config = dict(
    num_hidden_layers=9,
    hidden_size=192,
    num_attention_heads=6,
    num_key_value_heads=6,
    head_dim=32,
    intermediate_size=256,
    vocab_size=4070,
    hidden_act='swiglu',
    norm='rmsnorm',
    norm_place='out',
    norm_eps=1e-06,
    positions='rope',
    rope_theta=48000.0,
    rope_fraction=1.0,
    qk_norm=True,
    attn_scale=0.236,
    bias='none',
    tie_word_embeddings=False,
    parallel_block=False,
    extras=['some layers without attention', 'local attention windows', 'value embeddings', 'a smear gate', 'an embedding shortcut', 'capped logits'],
    init='uniform',
    init_std_qkv=0.0361,
    init_std_o=0.00847,
    init_std_up=0.0361,
    init_std_down=0.00847,
    optimizer='adam_variant',
    learning_rate=0.00184,
    beta1=0.95,
    beta2=0.99,
    weight_decay=0.066,
    lr_head=0.00649,
    warmup_steps=289,
    schedule='wsd',
    decay_fraction=0.846,
    decay_shape='linear',
    final_lr_fraction=0.0,
    batch_tokens=16384,
    max_seq_len=512,
    doc_mask=True,
    train_tokens=159000000,
    max_steps=9705,
    dataset='wikipedia_en',
)
Each number is 500 + 25 x the weight over the matrix's rms, rounded and kept within 0 to 999. Layers, rows and columns count from 0. Numbers have three digits each.

# down: layer 2 MLP down (transposed), 256x192, rms 0.094, rows 212-235, columns 0-191
# gate: layer 2 MLP gate, 256x192, rms 0.0994, rows 213-236, columns 0-191
# up: layer 2 MLP up, 256x192, rms 0.0985, rows 213-236, columns 0-191
down212:505458499498477470538503547474474514504519517505495533534489517486521503497444505507499511466497508450455495516497534477480505538534508525539501528500517496532496494542550497497473496504525473495466517517485495535498488468487518509492506491531507483539485492493503474529456501484475535470460495477508448449473498516515488481528480515483468510518437476497474500508519507483465512519566474525491469511494521470498490535505468498468510505507490467512515460482506471502550504508463455530517532513508416508507476482482443529523492519503531526498484529525474531480482510487455502456
gate213:483476498521525491496511548488498504472513501515503498494488482512453506495488510521527500475522475522498482522487487496532475505532519477488479502468529507527528562498517497520494499499495498514487493507477505549508464515501482502521520514527527465479509449530518533514523542462483532479501535513476509447495479476501502546509500454526534515500535502503478505460511480509524496495489481500496482503491458524504498498492480532480500512531478528514474556488518484509494476485485467498487553506523515531487495525507496506506466490533514508512479470509483560525493496465505537518
up213:514506519484435528507501528496502512471499508503523464527516472485486480518495525495491517519523483484497481469476503494522491526524462508491491546480527540538515522498473524502506504521508489497478488475501444482502481525520502533526476498483526458482485478471511517512520476499496516501558532533494505497513474465518492469482523476483512515516499512518497514480506504532530466490499481489495488510516472497476490499490471501495493456479503495493463540488497517523516485473496474500447527492514505497513522490499474523496474485511504498504474437513459524522520503468478534490
down213:500509516502491511533477474501516470520479487479463511448504526526478507509521486510538512491521496504500523516531473464509493474479540481516508478523497489487509499495483467497507516460507493504540477508500507464485487483457532522454516539486467480471499466507485518492536498521487494549499493519488496504488497480533531544499494492500487511472523504485487490479493512496496499513466587497485518514506509493462514505495535479544476543513526481510519514504513499519512509503501511482512494527491511471477524496476539480501532516503485501510486485514518501518526533503573495482
gate214:483494508536508490502498491515469529504444489461487503502528549500466534526469513480492487432498558485515500466519499537481520502464484538529519490502517470543448532509527473577498499539496489486514530473533494474562512569511537473456483510487521510499477512484447544511500485453542479500547567550495532493496544495522522466517519513502516501487460531491528500532527484546495505525459504538522506521481461493479519517479477514516502465464530503520505569479458454512549573494472514409491527443492485507466500501504500454454487578472516541469501492511463462453498536494465479499
up214:504483467512455537543453493477498555502460519455516398544494514523472526530455486513587511503509542472522479473570504513472491505551543529439502485559554449555498493473524481503530502497445477495516547505503482457543490488486474495442480486493482497485457489493524535437444502467514499470511443538485491554478463536510511524552534595535471530518497542550454547510482471483462504481542523554467511535517521474530546497498528445480532522509516539497480547503492511571530513554462505482498499459481512508515466445444462487518454476549501527470557491538478431512472478540462487489
down214:471520534468529514476497487504550517516548514517498512514530441489485493484494501514458511492513495514523491484498455478508514493510496493479499510464470488497492511471509498437492519480469475487540517527501501485467523594513484505520552506511462543467473501505524524512422521511468556522489464485502541514471549465506476483442501495535518505485529491460464483449501512476472498487504489555510522515464500496453477534531503525447510552462521495494521472515509499547504432538471454537443486487505463468494455478517414520486510472509469457460484509490495519447533454521437503501
gate215:510501516476521476509529500499486472493514517543488511511505485459528503506464525515474535498516448496494479552485481488527461486465482507496552496491491499510493505516486493489515478485500497487537565486472492494504506493499505465473520502522514473477492493484509507504505497540461511488515482504504508504505526521494505490504479480503501483500519528442475517512587533450481496496478484479473486514505509467510493516482483539528532510490506524556500555484505486467463543477520530505486523455489483516523495457492521461461484524481500473459478517522514464518531499548475533521
up215:472476482505534511516453482516519493512509516485497479480519516491453472474520485510460511548474510483500507489557481525500514472504463454477508476493472487530504463506528536478484507523525531528470534507501493524468493507486477479515502501500537517486511477497499480531495521485512493491486531473528472503484496533525511545491508465454484555500492458550541485566501502500489491537493493509556498497512479497491487515515529475491494503531469525503513510469480483490472502527499517519503500535495517522470489464491483517494488508479470489511488476500504524532502512505511500505
down215:521535469509506468496506517471522528495505494505485479470462529496492484469474498508471491474501501486506519466486514505496540556493478481493509483454504471512477538502526495484494524499540494498503531499492543504509469499506492511488472512492485458510516488513530490509531471515533528466542493483514531568492512507501478489476495490496467505467469536536494502516463483489468473521509450533505455501490506489513515490457489493495496481509509532511470511485481483471494509509506497517548478510517445536530475525485498491505502482484484513503477494464485479483450512571473500531
gate216:535506500464497474476486486514478452441501480483504521461522503476468467467509530492512497518534479504501487503489508494479514470486523549468522515515513515476498531514485487507493541530481487521561512524489517520481462504545480469488505529516468482501495502517526528475488494500499465528476478499495531478480520525487466479501462503547532468481523513532522528453514467508519501478439530468500483482508519502522540492465457533511491474520525521485482493492533505479516514479468530498521522463492496546536518501530495505483473492539531508508508507542466488469511506497487500495
up216:499509477497534489503473488524514506482482491545484490537515473480515490464513527509493513528541492475500501506516462504482501531479466477467506522516479504495519507529491508550515511523536508522495511463499509498434475491500525487490509503498500498522545500518484531500519527478500467524529534477520550556515540507553468473495477502503472505486505500472491499496502521472424510476525468463504523535509478510504476515549537458482466526508455546511534498510474481467537481472501546491515493550497496481498493519522471526513469496469539508495477524476511489523532488487503522476
down216:529483522477486533479555447508450501477486526526466453528499510503496479523537497498481488527535489554501488500495464475538503516495499513507466484516452519524467537529464461530442518501509507520521519536525500497510513488505508522523518541493491520457499496500523551506501463495494529493530514482491541511511456509469495518511484479481482490494521475584484498485493472469509483467486448480542493503503512519481503526536522510466521491495490532474478504501492493486525473512502514505524506522512553471506488493487475473527506529552535511480489508497514561521528499483504507492
gate217:452470497461452526505442484492511501515494554511521453505490511481468502501506519501510477470487536484474475459513529504492510501486487474524497475520494495500540505520467505501489549505505510471442488470477525442464478439505480522490491480472539485532505505521531513482529486464521491516554499527478512492489507495489493493501472548480490569528476493516482514515511478519514536501503451469516486534537549484531528510501465454509530487461514487470496495478518503517504470536501497471513484502521521464507503480489512508493489483533478523527476481476477479526506468502503488483
up217:493497469513577519532489507524492525482519486502474498505543510503531528515482446505530496520512498518515494502453492492497496488519484494501489475513494506473528509503496518473512460498518521518508512505509516580553533552480507474454523498476538496486440496516510496521503482533494546508491509522561479512514514496510473494534484487475513494457538513455493489511509521520453491492512515501490483529528475510504476470504523495502468471504537492552514512499519479472491509495488501463507469496488493499499528502507485500507506477471479459504523547508475515547479513505477501494
down217:491522494490489455446530501502509509480506484493506518500501484505494483487533528499476472480472553511473465496471475492493507494561469491514473498514514450505494416481536530481550514482555486495486467503522550527546486505498495467466487512513530478507530498514523457557503490523465519487486499508484498480508504487515500487481479542499521479522483506497496503525505500517497514501481504465483521512511479495506500506501516510533450515486508521484530477534485475507537486512531482478503527447483476468470495450525481528498466496493499511519522514478507494492522519518507506487
gate218:466475492494498464454505529517460511485512501488507476521483537484478515499525433504496502488439474512478543491502441514496518522482467497533528456450525471513447509499479499529463505465445490521503505489517530511535482496509477495508524506492517509494463501540500525498502466497495517494500473522482535502465477507512502482508528511454490471507503513492507484499463498521465501516486464479539494517474533501529500490473533530513486480521470516473502505493495471531483494540480498510469476488503525499560531520517488481508522455526556488495517517549496532527473477498501465550
up218:440531514496482527502451450497521491452504570485529531508452474499503507509522470490511504513506522517519486538482526500474478517485514498495491502508480470435500487495516494522513470495504543505528471501475572525561502483488510473522534487504520549498484507545482473509501530468478511510489466526472501487530470484507496497479509564492527507525446555507500523474444467499510458495509489491499468463477477495542535501489449513500487498495489474431514560513487508525515501553498490492475523471486480503521548507488499497507505499483507521501508509492517516468480527519539533478
down218:455529486489499490487473497500487458500511487438502509506491575504525488438515498479487493484503548539502524510498486506464508487501505504447523471535517499475483491521515506498486487525499502458499468511492524500487500481513485521509478482490509491446495487493511476453524595496519482499499511487468482523484522503488496451443477539553540505521513526552493488462468496529465507488467582484520487520487440473491523502519484503519485529566496478485474529491526527520519487541547522496512483517503546478486479498498509522472497523492471529465502505524447495472553531484524502491
gate219:507517483533479499500476545519493555502506503473463502500498452494518479518513484500518472499574476453525440540594468497484465505504526509486499489555519472483516459490484471502545534466494531486487489462491450498474521480536481534466463528509509501485502532522523507466510537475438491485515508525505482474477469489523539470513544536499489535510509451563561515495464521513527490462501475506499491535506529527482549470507497517507466490465505522503477458475528500525474501528500515473509514484526495490534518484492507509503448526456515506534515511500552475487466463540503505489
up219:484517431476547493513503483475499545491524512482505507526510487480503502480521454487495502521500529513466487495563515487508473478494509499485501536542485515521479478501507491513541492435481500477469466470481485439503495522480532524495468523503465487478561498457510519482465548504463476551510513472510532470473495514497533498543489481502539474513502485490487480487484535503506497532495497497505485529456511508483496501512510525497488524493480487462518504453526447501505465467481531476517472456549478477558477510551513464515480498471464563474513536467491549455500490491480531511
down219:505448533557517543541522532469474495527484511516494509540496523510487503511471514511530445524507488501497535516539521506460436506474504523528551508534465513500515464510469513524553515496481490524519518476472506502498500496536465485502474495535480489483519458539446506474501467463488511579491509474507514480484468508494455505480511487499484520505487511490462479496511506520501554514477500433506519513529513516468524503524550485432485510482482475490499497499480478511478530558456504445512479512451515550468497493521520534523518470509485482499488498532506481513545534471515466508
gate220:462507499515498480513510539522493506490519502483494472501529506497448500497447532512520478514516502515478552472521460481529573473523522535464480483497526468513519525502487489534540523516483451505497529456490494489476496510514501470516475442494473484489504438503444530515461542459496501499494522480507510521519458482498483507505511482521504481537508573525467498490520510472490515484481521511529453535531522516519527516526480509528502471491494569553489522484480502520550519488496460498493491488491454569504522494479469490486488488518550527483498511529456479510487465489500500488
up220:447479513520520495532516503530497509485482501455475512519533491518490462509501513487521505510501485508510504521536479507495533517528504496465499482545512511450559479540451492512566477517543496473513514478509463513472462502492506506562488514488467472493455533528501457499519484499498443535555483520480483509520540482506493534465505494487516503482520490439513514475491491531521503486525512483524516481482453515442489536491468536513535488483440491454521524521499481503476483448527517528494481531508505511488529489503510489494492508531482502500512531460507493512541539505500501497
down220:494530507503508516463504498457530513532512488537512489511508478484489485514512517577475452512497483505481490436452503503441450440499526514535482480520471501455477501468480516499528505490476514547490468517469471456543445515535510496469500499468517489499540463514519529501473479491501510546506484474487499494491472481463512517484491531509518497505471500519501497500429509471461464503505494502481519529525471484512541488533522538525489513469508509531472508477489504502474495538490450508479529492514489461467530525525525504437499467509497507517478507477480491502505513486491492478
gate221:497528509484546500509469483526493508518484506542467544528546488516541534498447524498415498478490451474524515426483515503523514497493504511504539478468498478469476514470517513509504479466519541504517553505418486524451472519517534469486487505459451512484528537487459513547525479507482498489528532481504536498510537501435524531503498466481505561517467541504513475443538518469493494540499485528521522511444450476520490523470507520518525484532520482527475506507513511558508511500503500484453487451483536498489484477495491505482543508480538500447493521496516476498514512454493495536
up221:495502547499473538504519568485513525485510549467476542511522505502515505477481534511514512512502512511487501493523581486504488481529491511494467457465541516501508505487512479473504468477526524514489458529459472515494452488488445486513471467528539498481531467493514467540482416494516496490476475461491516511501479504489538494512490526529480520531473465508487515512480516492479531477501526526498485462511517492516478539532538461478441471531511489516497484517506526527552444516526477505503488499481477461501519500518494498522483495569485495482497509494548512521513518487558490526
down221:501523510492516512473509530510470529492528519530489509481503481491474514476492449511520533464481501515495512496479489460488495444478517519485515459467508461489492526464514513452531520502510477478516507525523534521489516524520536496507454491535462545490460546486512498513508501539473506519500468455513544484500495479518500490488483499514499516513491476495507489486479482501429503479502457519505521537445526457494510471508478504515498523477503474490494477502480480511482483465530528527416493458495489508509469493500488528498547505510474463506485523486493506461493465504476480552
gate222:500500505541553470509531496533462501508465455537478495482502506467506488456533494498493536485452483512492516508504564539511545503528517545486462508469518484519522451520473488498479513476474506502498492553506506466521532505495491494490520511488496512511500470491496497490511500509502518483505459495483523501486512499493513507502492506513547470514490484465500504483482482496530490512497533524516552489439493523486519552474507517522485461483508488475493477467506510493504516493480518495456534454493496476518521530483535508512502486529490517487475504509491515484462530463538518512
up222:454485537506500490515508530526492501464482501489512512533497511520553493465491479523512520517509473497496505489494497488501443499515487528525504478460534478530498487499466470532482483532492491481534494509519514480503504490519504498550530508543505522476482471462476485505516509536518492553515526525451506543492476502526481524527513517472516488527474508482518481473486510483496483494456499511506490467480469487505523517482467526515482496498477496567461529475503509513496514482489507490502517470553467479520532500494540488526433481555456491480497501497512539481517494487507505490
down222:488505519522515493488447489464527449559520459506499502509526497472475516515524497515478489527506563500480479514527511505535498485465540481471477493502488498482511520475515516458514515492511465476504468461508535518508522495498465576452500489530523515450498518492514506486484513529512481488512484463500508524474502514528492492484538523512488482504522511537542480503509499485482489516487491525539522493485500520452494489517523488508493525556534513493493486521537474477497510485500557481494495513484532481474475484486490485515507486457478512480471499483488486500519479508525487504
gate223:491520500530477518505481536465494561525484529523538496505538512529513527503487516524467514488520504518489503511525514534444517494531531504536525543523513459527510514511486532508534486469508530470523510511499506500558525548495517474526504529508542501505476542482440471512445461482494486496474546534499513481504494507524506563478479516496531512459493439490551498512523510474463503509500500537469518492530484468502523522480459510486482477504455490480488469482496505492512538460451509471486482490510547528479476530504506488505495514487487546497523512450469499502477503508516485494
up223:509508496472553476440565461474478455522513528496505527517524532492503497504451510513516513486512487474509521527508485503505502514472507473491514512477482494486518485514490518488484476505487532510483498515485509464510465498518526477543495528525500504494504488489475550535499513536482497472509528490495523516493565487514500551478492481541490453474514505470470515510543472503497454534453519487526498508485527500553495528517480525469481523506485515536531502502505530465501531486515473457526523494443504502492490475497494468488478482459527506446496518486527487480538501519473525501
down223:539517496518492534500498492470502520526514475505550449479527491483471544485536486491485496529453508504509480491471519509528455467487527501482509499511536515501483506485488483505495508505491542506525473506464532508541481494480485524465481472472469504481506539518486512501542477508460513545510507484523473519471493485480509534496487518480488539510471474493509518524503514450427492505489483515472521509523556501526536455498489486511559526485517498503492504471484516463532500480512575525490517496443504524509518532489526479509472511487481552528541490448502502510478492493511508464
gate224:507501491477487519512517522525464523546476455468521475493502520507508529515460494482487477496523520500468529507562478497523522474503470473488507540518492486526530467469500522523487499471530477459476537450480511488491498468462535479485506541521545504492498568519491471517485512483460505519499493531483530524484495478531544497498507484473519540490533490481472520538493509500449488539485493506486497518474521494496484529526497493521491542506433502506474505507535526479539526524522473478480474498489507461471507552503532543494483527455471486470426531536495506489524509491489511492
up224:493503522484509559490474523518498540516489457465504492510488486512504495489493436483505483533475472471519480447510517476484542512487479486493481501542482496463469484519489531520519466459523506523461498507471533481544518476527520504526504528484506505499513552547474497499548475503490552510505482476532483464479480510529543523545512494479530544530498483525504470557475477548483492518523504490479458526509501517494502538548555494511505481494475525449430485522477490526482505528490435531471483500484520509449497513502477556509481500485504494503535510487530480490484484504508486484
down224:492523497515510538498499532536503457502459486503504488519518475504503511474501514519504467500544511504479466510483505487519514540510538520527500470526545489499479548509512489513506484547502497490479479503505524532511498554484518474472500445474517508486482497475449539550480510500499544510507480490500503506506434493513553538543501484485503545487532477514495469525521494526486548483492517482483502513508479464470520478472542504469501515468522525477550470558509461482517505482502537519541492489467479550494473459490485484542495519477494505555522473493477478517508471508539473472
gate225:496504518528482493505499542508521501511495479502541493520521484518493501465542465489530499491433533462533541539490520493479539535504462535502491477481497464509489504469522502508481486495449516528526472482506494462487503469528465425503505474449535470515536506556491488515518457449469513486554491504544495495503489475499517519512524514508461591465554496493453484493492479514516482499510463538501500484527534502535472456519486467508496488481491513462517487499528505540468478457489505472467460482552487462500497507470503544507487496507545461493493472516505510484470468467471514526
up225:508518515538489485465504517492536492459494501504494497522477512502507520487515472509492489487547474489552516513529527523485475482499521532487479463520527473524517493512464520499473513485460477500507507567499505525449465489491471483488512493534542468449479449513477452541485524458539505517510522548475504515513518494443481497483473546533513461508498544484474513453522502505491450434485533496510471487552515468537498469512526452449530494529502455497461466468517493479510525514469495463515508511508505481524546522468484530502489505510523507534517499468508499469492453506483473482
down225:475492492475486502475500514535495514506511521457458506527502487497491513478530472456477533475552518512479518533491479475522516490533502545495543508524493512516530526475524504497463518493500541485480474525521556518525509479480485495511548506498491471488471479527491472521494541495516530519468522496457527480537509456491479527498504450492519523499497482471563467459510534484511478479409556492505493456478517506465476470502458484542491465509438502508501510547521516482501517465497528486515481509492517493500469529468503512531472526490500535490494452481530524452514504509473527528
gate226:505524487517478475491513529508515480486494475485498502482508549511487522485521501475522498486539486470540460491484499528502505526499518493493520494525516468534529551479515485541463517506478520517537515481471561559489531443472492465470453505488495487494488486476489479497526513495480537503504520516470503486485548494510512461518498466504488501463502503540498456541541449494461483481508485506489425456520467506550566455501492513508502504470531480512529528518507465488529542479451452513497560515463505525517512489474452507485496505461534543487510508524507513500533505501478494473
up226:516508507495479456512542522510481488459511459516460518471485516562467501506475498510519479476513500513530461488502461497496484513479522449484491500508493504493508486490544479554496476528494487484542525490493540561510500455522493544469521501487531537492530451509483518530509514488498517519505537533511486503504529493500496472468492516499511520479523503478516488515539503474482492505513498519463466473471483522512536513484508547477532487505443506484519530540508478450471559531505498459520503532466509521521515525468467528492480492479510499498520534513472442487487490495463488485
down226:505478487512510523487557514503450505507504512526463507492462515531479476513431547472516519500516478514512507532535527520498452536541508497502461487474452479537476466534453481500513471462453475503511522540486482479517518525520507436518505502508492485516517432502518546546490505468485492496503537497476500489504484510508497471519503522497510496499480539484515522476483499525447506469509493525493493527489500530479481512503544446483465510499483486546497525513491502517483510530534521461494538562508505506540482492501502526497522470484458478498513558472529495515492531470487471510
gate227:490506484555513442510480464477463477488468509481470451490556488491451506498494507528510492509469548514513514485523488503488487548502524544511506542493496488488511461488495534528518528466466515521522505522538492447483523524496472501493549514487500484495503470458514492509528457462481501456463543517477517483486474474482526506508505525530460488492508499470461485477480476537483493479534487487505460474468473483514535505478525490487516497502477478538459513469526427487449504500523522526492501470555440497481499523486511526495508505480518471462531491494465485519450517457484535534
up227:492494530516502470516505491493493487471518564506468471519534516498474503493520464537456486491539507526483499545476551522495492553477539496498490534491523496473514480492483484485520472498508494487481492514502467512512532504509530498546504534494466572541479515474408501540468506551491493523535499500522528493478501519515497517488604495518511495485470477512493489517464508536450482506506515524532497456507485483482494494478515454518513515491505528502505503477563530473497549460494540479493489502514475515479495484463517486503515526530526487460549541454521516498528538500522538506
down227:481519513448518469466485481538520522546538488464485504494498476511525476455500536495521517516548524520514487557506533504474520546510493468500487504520534516452495482512474510476486501515524504484526515510537512482466469515468552501508483476483545520516510528512542462549517554529537474420528482562494507519537534505550469496515523546510493450491523523523508516459515512544534547478523509548490490517552480511509490507471541488473454486531500486460536468546536553464521490474498510518488478491528553524488529495482471470496477522480493489478500525508511518507498528510510505530
gate228:533497559520500516506469488540507529491473487515522483499515518510499513475500486526498493506421527505485518501522497500450517510485541503531506532492540491557524462500465483468479498477514565452539488513531446497524568486514482511516473541501547492489506493492463506503448500537494523483464563474494490495488509503506516508470525464606483507510462485480513479483485501497455533482465539554465502462508464492514520536518493479528493477536523493495500470503497536512514494500473502472460488471543528538450474502457509489464499496520550538463510523536482495504488500503564558547
up228:481501536494493504509469486457500496510462459554455536492492438496532503530506473548521494519463524518464513477516520481548511519510427485533485505462461466533495459527510519510534464478523520476520505441503496497545488527466510429473456485493512509459496540463487501527480525520497478470535530498485506488538523521475463524453511482496454468514552529488482480538527523464486485507486542523527498448484513440516465474541459507505523512559476476489512461478544542512515449482506507482518479503515509496462460447475495489514465545504481490508530487534513529542482495511477473494
down228:454464490510497552484486513467455487548519462512496486506483514474494534490531504420552552492513467512496458488529472429504491444519501480502499499500455525495500530472463493518514487534454519510505488556530487501502462489516492471540472525524513524465516509517468498509537507447495480556521544494493510480468472479498490524505490483464530511473534443499493494474452455478512524516496470460468493496498477508551510519489489490468522571510490517485512501463531513513524521467510475479521502473460503495503483516515505500517478535511538437512472444527522475510564532456516496440
gate229:427498511511567492497527498520522531499476511491501508521486532496512508496480522526475518478471435489510485500499511458479543549504458510528506501462475490469497468491465554537495569461501470516495529528457534497465488505547464489519473511495480518461490494476517512483461513490518481469511496484510490474471500463493500473532516519468492521562522502550473523467465503482539512460497474467553500498493468513522515471520474490521481478520499497481495473502484521461503499486486513460507510466504535522534502556527520494504486524505486462523516504508489538511495518521496496492
up229:479510450527499487511489507531531514507504512485505508480489520498497513499549476515498540486497517513530484511481498455488533474477523462498529484508516468514527551536506483523470490504533501537461476520448500522532517500517489456486515473491477488481500528517530503493471506468477556483500486528497509489537463472569483499493489495473485551487527517522477457493498498478478497492509453479481493487473484498492487465500511523490516501526502494500514470557487499481499525487480494482497528506501545511500464435507512510488527477515475510503500449455492501536511481527531508486
down229:498490503480514517515526446524449468408510473495473481488481569483529494475546479472483500495508489522561447500522487497529525491519463474509491501505559493510495504492433483502527523487476491470503492495496461483518525518509452511548503493541476480481444488500523516485476452529509526508499514461500498517493505526504518466509467487518504504495475491507474499480507482518489448444495434469503506524472487551455549506514505510506501468497503499536505494468503497499479463460494508500480512480499533499490453517472496470493536500490523522546498539490491516502498498491484494502
gate230:470544514475483520481523549520453452493475520523514481509499463484491471524502471504436498527480497476551518477500511547490498510528471503442507485480508465509470469518463468493495534509517540466482498508496484496473495520492456505492493510531506485470486456495560499550531464553488478424525504491439527504507526524460523476469509494492511486538460516519517479492505477537429546480464470464529518495464546488523501510509510505535476497479499519467488455493499500509521527502522498488515519508489502514530481477551464522489505532499498497527516500480500542491529507451472508550
up230:510515520472511504467477484484480550492493506501506544501520465527539535522479537490482488514487502478428520471509529489473474513496463533487504494510522499514515481534533525470473497480469519541457498508522536542483505504495515497519465543469522502536478506460508487534505511506470545465531516555469520485475535443492498500514441530546525475502478482498482504463537507527490500520543529505571482477502535465488503532462466519513450447492538498534483521520477469458500512485448511510529530487520515465470511517443487522509507546498527518485509538552440483533498502485509459565
down230:509513475497494493550486525494484514494538504560520537544538485503524479520510520553508528471534480532539488536463489484500470496501497507523466498522510499516547474520450521473484496567460535499487465482512493457518498522521490511503539543528511516487501484508497521504512517489469472431477473487510550515471509504471538559512512577548507512524538508517530470512527505457522510526478506493522543521458509509463512487542487520488539513495511525504474477439459491468498488489509473519502453528534536516465525477519509531507543524558492470518435477502486515485520455461476529481
gate231:521480526504519498515538500503500541520467508482474511493499488515488460516459494499504534477457457526474507518519522493513516499534539483487542515505486486553544487485520475490499474451519493485501500526516465504506506435509484466532499502496485528525526505540493465467505460462477557499487490483507525487501477480504453510496505487494490521521501530511508477479475460532539533494500480523492496545479498449492481535462507536526554498492465491496542485456502469535489490512524475522514513450488477504484506475505449497483505490518499499514521468503506562489476481505504472487
up231:473509501510537529507523513494489515528489472520506480494491529469502443519493508516499525529491514511541499479474502489460492509494478478523511455501456490491477481511468515513496531514516489481442514463493499513500482533507502516451532502472497521520536498528489512477509434540492541519463499515493524541518474519488503503539503477480511472509533489473506516493490512463527489517436511547479495491535481503513462529493527479566530544445528478542526492496472502524491482500519502481508506477504526517496484487539508522517497500455500505506490507433541543572515537493538507524
down231:509449465499511547480540459530494515519492495468469510506495459547499502511515487462536497497486498511485475495507510478509491446442505557505525495507466556513524472505450451503474498448454493474511488542490518489475547487514505532530512543554472500487530511526475515478485492476487473552499488502526498490491510436526511504500524494481498513545486519480462491448512472512469547528481477482517543472493510489470481525529507467511486503499523482501545498499506489532484493482512492475476483525485527494527477484496477512488541505524490540464503492494526490463486485498488476510
gate232:473459505456466478490439499529461516460471472518492488456523486497460494443552503496479474504479508509507504479538503522491498507533464534490547446547528505464523479503481535545479532507495493489475528513503504516539509541534482553483510494488505473502526505515502484472496498504529467510504482492493511473476473469464536516509452497490527466530506509499510495484505488515468513518512482497519512467570541466499487489460470466508454510471571493508500495482516500516488455456518518498492502494531559500507498521546499488520467470495474475491505498491497460460509506473489471500
up232:505530530522487483462528494544530541500499463502507502489516531525510468478526528500497493525545467488473472493504514502491501515482511566490501496525483519520481521551490506546491537508497505446499515526517488518498509498508501485492501492514507475501454497498536487517501504504532515469458516517513499453470528493503462518492507458542502510487500514499528464475515498534486495457498483482473512563521453472493550498530465498523466532495523491489518474483515510522506474496523535503481478493483480500521519503505498488477513529509505473465513505539499537474473512453497440476
down232:472503498522495489504524522467516503522570487519505485522493500495499504562485506529481475490483499520531453543495502494529513559524496521507508501516489516496504509503505512503509508518533546502469515481485512513470531534465495526508454486503507529500517486482521538521529499522492495533487505496509528471486479523501487515489500508470469528492525475487508484542518547467496475533486530500505498518501488468513516532525492468481530490549430498505528486513521488455501516519476467478545531511459504533520495496537452496490467479484495499472525494533558518489505475547516498503
gate233:487509456477479485540529520536489506481463501507521510484491541469510499480516420427526492475505515497550449516467476502530532527474493488546529502547471483484495483494518479502495552541503511466489484476516480522501512451521524432533493472496508511518525523524486514508527512481475498529505482454501525513484530489531509536451513431512494513539516494512489527511443491503513446490449468511552519488510509501557517466542497500489522509602513512477487493465507459508513501505520507513512503514483507485495514449494536497515489495504546496463527451504519495539464519480529521501
up233:501535566571536489464479475530557560528497480506485444510486470467450503494494526528515500512483509486455511471512526547467502517457481510495502490468518504499554553516525524488521477498495527473520526467425522491551501492465510498439501483489536491472519514497494460486510530496482479446456494469499485444529482547472461491487579504522480508460475485451499483506518528461502497523492474503525482478524453457507498465507471485503510506520506524519531500482478490534485483493476449489467535546501484505490483474512538497508479479513460463451474504545487517479506532501494494476
down233:470488498533502488518481533488485518497459506487492496490528513500469516493476467505490450512516468499483485497497530521475450531566525522481523508514451489537471483518504499515530510450484481567491482511439552441530524514526531478478535514473477479516523446509457498524448472487484494521519429519471537459537468491553477512540483537492480506546488490483511479481537507513462517536527511527483530466531541469513494526473493511507486517493493503519501502476506524507499480521478511516539510484518509439449517504539562509488497472486515459505471494477512491502516526475453520506
gate234:525460510425506478495474517563527514517496495456522499489486462483477514488500541450527492534490499515500554525528485516463529493478460521517545501531514462461526470484456478532481497468509469480461434536439500512515486475534459523516527479492459478481452519510532514501504492494517496512532520529511506482481501522478480511529524519525491515537477503453521499492485480495564519521481489500470520502526490470497498524460520469528509523532453529492489490492476482518492514507519514534506491540533483525512542526505518543523487511456474511470508490526472522468490498516494517497
up234:459469528475519457469526496518532492550515464491495505475514502538516507509496483510476503488524462537522491458496489503494499504506507480518541474471507477465483520531508503524538490479496458465522514485496486502526535515533501497505494497521490476478485493485452496491493519565505487472490493514489467484504498448509517535484484473500525430447525502502504490451512513523484485495501474507488483517484506450495523506505482540509492555479496447510554470479432500500514522473509499494472550490491540477508495516518498498486482497517513524534457581483533492504459514475535481489
down234:495505528537488531503523505468511528522491464484538469551523483476526492489507576468451501560496548500560464507450488509562542491515472534509506482504499489464498529492471494491519481467504494527470480491513518477484546485479455468473469504517485495474523523514497496528489481502470505527513510482508481520519465532513478516551495518487452512514502517511525498479483459488508468461519495491544473547530443506528537504537502480529533525517481500517482486493542509504493484491512538537529563465486502490524496517508513482469490488487519492501524480471496509525508493532478465505
gate235:507479488503458461466503550564457481458463531504529530470502534501509525456571545465461473456489446492502463503513487528504492516473534550497486495505499508513485468511489492509485474517498508481532450512541476528569539470554496467509528489481554478462455506469500458474495502513486550485464499542455512504467508463488472474487517502517456503474443476512555536461465460559519486487487507479527494483524532435497441512460516486499503495512481476450483481494496492520504515464507539493491534475518518505496530479548490464500539507546499506516518521505484468456486522479537501494
up235:537491503520456497488522474523462478505493522515528495469464501497516507510526522501482486498516495494491537524509512500479522520473506538475509472545471506504494551511527519511540479508497510478531501486497503540498501502539525465494513474519545493496471478537513469537512473427480523508520462479485505500455507529461473466532556513518518515484499533479490499467481498531513498504481511455517458486499496492506533504433506500529517532471515536476477509454537492539531480510496453500487520483521507517510571524488482524499496480551498526507513477520528507483524518528505499534
down235:517490485516508478521463506508488462507475506470527514478495480516502493481488479505514523524493512512507445494491508508475520515514490459503527494510470518485565502488494491490498528539476502468527499494533487466492480480495430489465506456471465508475513469491496496526454535529481449496463502515489487500516527466492534450482502465501505493499520475465486481471554525496519491497582539508499506496480502491535480485528468473492479528508486474511497505506496511505539522501528521499522507515480530486510513485524513495476452548465484488525465495493541516509532510492482511472
gate236:482461512482487497497529525523518443495479515488468492490549518509460492504539553538443540555507492522500509509513531493489534522503518508498539539489516495524489478522501531478484504515477496478466572471524540485511465483523548512510501544497526487477502524474532537500479463490503513498561535457485541513505541493456549533479571442572460474502499459467515507515498501468441479513461503522529521496496485545527508473494438541537504490510527481540459492463526487456529527466500527460473456500522468521437483517478492505473512556502527529481500475514475484531484526497548512511
up236:591478492488459470513465524499500523524504471479472519536487508523484516508476497505519528504545497505498513503537497517515478486569554503528509480526466504560517530479529498520516464497499502557523490513523470569467481544491498560515484526524528474491480489526528546540488489496506455507463479531484484511480499573472523483522477457488526518482487441434518492490512529544497506508447485457404498516504541503489491459510522501568515524506468474480488436454490457427504482527436507519493493538542527506548526553468499506503481490490525478477502563505505496458472493450516515437